Each number is 128 + 24 x the weight over its row's rms, rounded and kept within 0 to 255. Layers, rows and columns count from 0. Numbers have three digits each. The size before them is the row's rms in percent of the matrix's.

# layer 4 attention key, 128x128, rms 0.187, rows 0-50, columns 0-127
097:129083171114146141140162147137136098100135127120136175140118162119123103148120126140143121139133114155085210133160148129110134126124162110129152102122133102147117140140139105134123146137116085111113156088143101159103150097117142108102116147147182101131132093087105148143128149118124085117148100140141120129084090135117097148115134106099182157094193099154129144144144146110137121086129
101:127113119143153150114109109148133118149112165085128153141104127155146136142080141109105148125100110103182094111110088117117125113143153135107086115156102126135124132123095105146126155159125136167155126116081142115145131165146144145113100082112161102140156124139092176130162170138089121133101144154102091124119110157126098120106165090101105107180074112134169152111129126126142118164144
102:101151109117116117125123124073122129183134130171113107164128113097156146109171081182162093121165119114121122129145125112137145117120145188161150143095153138135122149135096117107144109089136131131149118132141131082160154128122122129130164180097091115127064123163131101096129103133127124107141142113145081171139148083119104155121107148106107154144160100127135128091126134114114118145118
092:135151132110122137115110110172109150085118139128131094158108082112140130106075139110142199143138151114124123137116131133097105130150136133152103116160147108125101136147116113158114076112172108153118115139119114145164116157116111168117109089113118139174161163073136148167135077152117155124150139199073169124116146116135112126133115107135115120125087143118137151104113134139139108150128
100:144137151142151111124155121151153154111137128112168127087095117110141087158088154123100126149146092103106092152114120120080109168134132104106077106169121134095119173102184132125109134121124118145147159108154073143125113164124146150102103124159138122130101127139141142132115135134109126114121150182087144112145146124075085112144146152136121096111182151162112089160125136148143139119137
109:156114151160143160101111096142126129118116125101117089160160117157116111105063138127133147159113144128145177110113093109077127117118172166115157128128102109132121136140104112158139080130194141115132112141099144149120108174134115133159119099153166144119127134141105095143119122138128094110115123170125133131113106168131131118090118126148067164132129123106098157084136112145148114185120
108:131100105118153114151169084119125103185131141129140115116122124139152140126151106142197110128122152164129052104170103150114141133104101154168128143173145161104143140120107199158110128123146138128107135165096115080120120118129112112145177149099089156158144139119124141120162078113120126113123119124159131115081130108122120117106125096103105140117130133126119134099128144144130159151143
118:136123137127172125135140138150115152115107154081162148137120111147125149095131181126123126117097087141134093108096119170124140112139081085112098089131170108081114179091131087104118128137102149171144137112155144155118143103116106150099087089110146126112156143129151145124117163143130139119106157140122137134111120120117137134170173132102146107166117150142142115186142189130113117108124
100:103136132142134103125118125076118151124111117127092115124096079139138138149126104127096145108128155103116133104104103099133090121138151198165136091099105107156175149133095062155144101144148127138159085130110141137152117164106153138151155114128096144102127148146140140160136112133163138142129164164131106155090157106116122143186110142125114142144113100128150157083158109106109099149127
112:107138090110118131104086091100120141128116134190088099127127130133111147110102112147138099117133159097136181112123147111169151108113175163094129147076133116180093106121125145152128137120161100132131117125131161103164177120128116140135150145134080123119116124154126110152154124142177138147115093095152115122151148140166167158110110117137134130133142106082131150119074103136153094120106
115:091130109119105102138100089119110092111149131130110126125122120111123166132109124109133130143160162147163101115167150147139130119110108141161120110127109144161106107120103114128130139119137099135140136134112114125104138125140180167152170146094068171108188143133086153164141082130120185113147136162140130082119145130115121109120092131103111170130107106117124190093143114120125077156155
111:156138087134122162157149088121154095084106147145153121157123119139159136143148120110135146112133113201122114143121103144091143130148108093136124108186127110106100168117139126137134140117161132079161202128116104085148147137181105124138094128132118148112118128161112139112122076109119104109118142156120149171114106135088127139122155100130116114110105177119137133168123108120100112119112
124:107110116086154114105144162156109112152155142171129143139122126105129139112102121147164088116118155116141156117148112115156156114150113102113127167091098140154145102116076132117132138148119120101098128108171119113115122080121154143137190144129168119175154130132129139106131131100099084131124132124178072061147136119143155131086119109093133181154150111117150119147108148112135132122158
102:114172122093129119103092108121108154126122109132101180124099131070128135100116077103146132127095120142128086124109140120114115108082133169102108145172112161142168106142142118166167091140122146165147176129124134125077143128096126130136124154147125127137159123157122115149141174129157125124125103146078106160082159127140133162164106114148128136160115104121143158104165118120145130095109
129:097164137138133111134111137168128115111137133135104125091117134108104157134109115095101160148167160145149125087131183163166152129147124117094115127094095169152110092117135059130146145118099121117136131144116107120140124127121127137142161126140126119096101125170129104101144177184160124146116099122122134115178155100128153182144123121128128127118114120111077140119140134110208113133144
114:121077157109144091133166155148100152099157090121161110102164107146088116129092137170097133082117134153175149156172140112139144126146097121088125116110134135173118087122145115085084162128128142145115095163113106119103135126106112123136135101129150132140147155126129120140120097146143127135143121119183129079151131158169140081135124161130110141126162107110100121118103113130168135119164
117:099101140124130122142098134126156118112148131136112138150154144130084140150080109112129124126134156094177115173174137138135145169153093124132141143122116096126087130098157094114128097139117104157113110118115097097129082115100140127105196112088116165140108146152134175138148124129128149144134140119177072122127151136109129135110099154141083159083154116118163144119131142157184112117123
115:130139149166164114117140097112165172111135114117115161122114097107133119120129168160090144138135118119126139131132084088085142147122125087108130149124146176092156184146080096132156110148143132216106126163102123132156063139125107124119138145132117115157151127107114124106124152128136119141127123123161136121145101157157120129107122109150095157155108095110077138090111139130144149112123
121:088123081119150153124145111156160109173109134091137124184150155119120111177114164146125132116118111120144139147116124090130133133129132169118151155124079090166140122113112126136118099098150109150098128085120160161113100117113135163107136114107175078135122144143163119152127122111107090164098125169124126133132132101146077122143100129127131108127137088121128107137105135152192159080127
114:148128148153112122119152103157133130097134136091126124105118113159122097125172106159108172168108110098136171170105121152112091137130154133126103110098099101122135138120121131137132130112144143052136141129118162111130087126130090136152116126138085097131142136162124133099082135127141070104182117128121174160127117147140141124117137126118171149134142104089141213142148129133139099130119
115:090115168082126119116083153148142135164158122130140121130126136126139136140172119150120156134122166146124125092133122146172136124096140149119173138150151110110106145131144186190114144076125133149174120141126135107128119110110113096151118136167111116142114100121097136139132140140095127088115128102134118114121138137129123105159102147073142108117094128100172077056130126161141143127083
113:095181154117164131155111154131125137119141143063141105101117175147060112133128154139137124123106098119121166115155173110125111125113126123118131139063132149110140088102123128125141102119184109109150168107127122094118150077110169154157171144139089111141133129149132151116086136152116143151148145097123100145137139127132109137148125137121134138180146119112153152108125152081134138095128
103:089097129135166127137161104156088076114099137127120143174125141150094103153112160136120132156135180112149115135147163088099131089132157113119178105085130165141105139184124130120081099135105103113135132126116124183140129119098134127129137103154101137127137166140130123179134120144120106123152108147096129162111163154110167107141114120110106117119080104124116109164127157106121148139162
099:129102144136137069182130100148141068125176130120098104166122123102122081097115104108101131128090161131134143081132104152116142156141118151136141132123158160135107126120140130140107131130141137163120158172145129112158149120172104119099144124139127197148120139129154137107161102124154157138123127133143130119138132122071128127109171127098140062141116110088139087118168131125097135145139
104:136130127092136172123125092137169151149153143101111140072115194126119098152104168143074105156090130091129145191087144123112111128143130125119135158129125138105107149113156138114112154139086168140093111111106139121121146097157128141098085132161176139135115117096127142141158126147143150122151125075133134134135086122092101126109119127111117111143166137170099160132137126128119134119160
106:182141112117158133128094140121139154125123136120160135126136139132141146118105134142172101117153114114115144152151115125136128069130091141078113072089086096100110117107183126123162097122082110131103137114132158198123134119137136098135107126138135126159124139091172104130112129156131132135128108163137126180184096130129122126131154111162140144153121096096143125101143174113160130119092
087:147113132143122125119138130131153119163156122136099111115129160124100136145135082146120123124111141098184153166141115133151136121129149104124131119066138110090142118140171101084143139202119125116127101115090130130148122151142143143162154109120119099125094137051090127111137135166139163105078175137135143145155121131131171104152101101114141123145099087127097137119159135126107138085151
102:141178073046128108108118132122126157163113153119144150143076103146126106082110142169146120121124124107112082166156155102138147122128127142139126125094123137127159067141134119161125136160135191164138145160129109081150148118126119152133104136123098118133140138146120123093152095110132123108114118140119129107130144167160126114159116135149153130126105129098089110118128138156089099172125
097:128091150107169111143105113124105173132133133110152125139151104149144154108186139182134118101114142124125088121106087087082122127120157119169161156117104096112170151171107066115118099122126132149126117147144144188104142148087126115120163132135153138111129091117140093135146122151132097143127101105114162135151104164144146089141111113091140130128141083164128140134143138139153098122128
100:114110131070097135139090132140159141114150169166147115112105121148119134110136110155139110174132106115137108124102103155104114106125129118131155114166125130141136130124199144097165141151144155118163136115127133137136137184130128131113135170101105135098078130120120139086105124142140118141124107141157124165146067105095105104137056145131149125113110122152116156096117135124144162149063
110:150087127146150117108106107129089130132110191133116156143116118122134138178161145158137141103130134115105154106155133109112146157142124137118142149154135140100117137157092132145109115093115108144155115148128158154169149158129111152160167134125130149104117134132140103130095114153100099133079072131115079105130166127112137063141126127143125142059104162107150167135132119077146155150105
109:108168113083177176140135138112105149123134122090110170124107121126148180108113124095089141130112130128130083139073127159122127098136094136153134137144107126111110143153121111114100095136126146150146133147158162154148137127087113131147105076111112130144085158152151141100114126154132130117120180130130129156059126111127151163126102141112125096143154144141100134145114125150176143069138
105:129157132132103135108098114147146125076116156122129083144167143148131117137147147112133133079119089144162132124145131139118157095168138096137140155116174125134099148101170127183121147144116126152107143099132130161144117068083128139128135135110125139122142130123088067122119159138118141121153128149082132091115148110174151102112141103108118083129090141120102154158145098182116096133153
108:139128138136090139102148137137129167110156130120137186097129129119146120141110122099128168155107131107146137126130146174127103123120172070166122139134136161150148083165085113134156111098146163095126140095137128183135120183122136184115157123127112110134098102154093161139095155091134128147137150094131135130087122126120161106114092115136128155117125111119125147106092092086138151125093
106:151125153126149122130139107099070136181136111107140131134131125190166144107100109161165105122116153127121146086100132109155104118144133096116146153157119107154143102081128100136068128130116115161137118121140132115160107130125105166110093105104093133149179144064162121114164166141139108105111193146147129102158119139122119113110124140111093153138130140119127143113160142163140125124120
107:153138154120150125156176127189086070077152111155142127137088128142126118156151145135118117079147097145136122127156116134132095126114106123091105151130130106137117151116122119113089118136127134106170181130142109167075125125140103144135139137141075138116114136139084106167095121143134130151171159113148137130154178116136121136112094153141127127157139104098152129139133132112073087154114
101:188082109142096122132091115145152136137112127173159168156171122117132100121139139166143140138189105129119130132139089165115092138116112111120111085127132126089114102152151110113111110131108106123115125098126166154090106142133129131094153088135147156124131107122126129108106140142157106123137163103162096193084147160133127094156153100157131115095121143116163152126100143125130170115109
114:113137171120125116104142131124141148129140147152140094147123129140139127102107146102071083141131147118139141149164110135100084155142116134126140133131167150122152167190073108172107150155113126109150157137101127139097118131135157140110109103074142105162144114133115146111119169103070161097108116158140058106120128099164125147121125112155146146140118156135119158144116144113124090111087
112:160142080124119149115114123117089069151129129163131149120151167117123161111115060145166123128123149145119141105148119110087130164129100088147144139131165103162133143158108134171140134123093128120141155135099114153123112125172156105160134119168106127138122127088170129103114088126103122116120132116067104164173120120124146165162099121108135139109144140128133110148115150126117127091072
114:147117151160101104142147115168127131099100111136123146094126116096117086127159174120119119123151130119109138102132167107141107110096120132078154159142126118098104117175155141086141124140163156159105151129124150080109137112130139132072117137143120117106088117149169119094137152117170161144118152109130119112062132139158144144138130117176120143116191137118150099147120106142135168091148
104:128132120129149087130115120093185132117119158130095126079101125159136129122156119108142145149122157169160125143095136133133093133127131119114163148121105106140086140114160121146077109167143120136117102107173129134143103098113085157125165121112138148135097145136164134166096093118154167158116104131142118142086130082109110117147144187154145085147108190104135117113140089138123105136137
103:125180161103136165127135103112099111137113125125139153104148072120178141154134186098078090136117145109121111130099132132108125098143129105111141122188098146113132119151169131158123129150147123139104115130144050118144154128119144139115169149126115169171146136139113146105121135132141108102129117126133168080126109135109115134100142145119156087122164118112108132166152088142156103092139
108:141118129114119138112085136151183130129117075141122138133108121150138153163155136169121086149158119132128140122149087120109147148138134124130139122154147104159120132131114122098131130108079105150134095153174146149170134115142130153121138102120063137135126152120147138102194091144133136142093170132080126124143106186110091125123136100119105150144122129076148105111061146103118111132109
108:121080145155129146137125111139120056136112094146096119140094125125132097148124138125147137127045111107140134099138075175144123141141154106109132178179099137152160140124131092120147159135130151117132115139174139163124116149126101136140119128114123114117094154129138133123091135139124134117161084082145118116092190141132170153121154100107144166106138110134149101140103133140138143108142
107:074118098147107148140147149112137112135153136120109128087161115119098081103120161113149129167144142113112182137094146173134120109118119149129164117148087106105147140127085094157200187125134125152094095110146116116169139136169154130132131119107144139087108115098113159088118143119096139111138137108098124182134120125105093113123129120130090138106113153128133125130174146111132149117137
102:120138113171128139187140129136141118110104147116127160149143144130131135102112138169139110084133120162084085115124111120182122162108130132112121148145096113126114105094127129128123150174127134122111129165102148117129134153173079120117118092137129140172170077093156125135094157082125119121107081115147092175103127134138126101101103117126141125170152164135170080151142133099131149126117
111:100162125116177153139092110154125113181137089097119148151139139128135106152132105115125098122123168104105131084123125130182135145084152109117092107138141162128141164144136176110122175128171128102124136095094140130149126135152140121167110198097093140141081163179119133123101153108098157124134116134128107130110139123118134087130112139119145124093145142145080123108095114117132113147135
108:111105105129146135091135119119148132093104115147090102143119136069111122139136135107127112148097125110117163141127141154161148133127149095099147137152131140150135178138153108175121147122127177158098164114158109166148103150113166100112118134132090157114103059119152142114157109154099128068132136136153135182089104109133148121149111140142115141154143127142139107141131096061122143102121
112:170124112146176149142143135115145141149137116143110099108113124143087122119136115092096095133129101134137077103164101135168097127123101146127127155176095160118151105094095145091157072149089153090132132145134110172147120174119102131122130105196119156152122147114123105099162111100119123097125119151172141143135156136121140098136141129161125106099093122129103139167141165120142117114122
107:090138111149144128123101106149122119137102181110129157129108157114117160143138102098131103141114103127120136166100153137132100086160133128131098103200106128130107131157106124104123117156094141127124133118156124169194100096148111140109161154135162113221154088123123141098141150120134106102124135162100143118152145129162118126131147134159091103116133124155109113102119116156126125083116
104:109136131091092079136063153118143080126150130096154137141161091141118110142120145151114127166109146155091152169154137097148151136103083143147153103106109115134160162133143145115138102107133135102100167097138123133158140136117106133131149135128156110072133118155133150119093162157156151123161143127160153078119148111118128139107093111124136134190154123107114150130087119112137087127145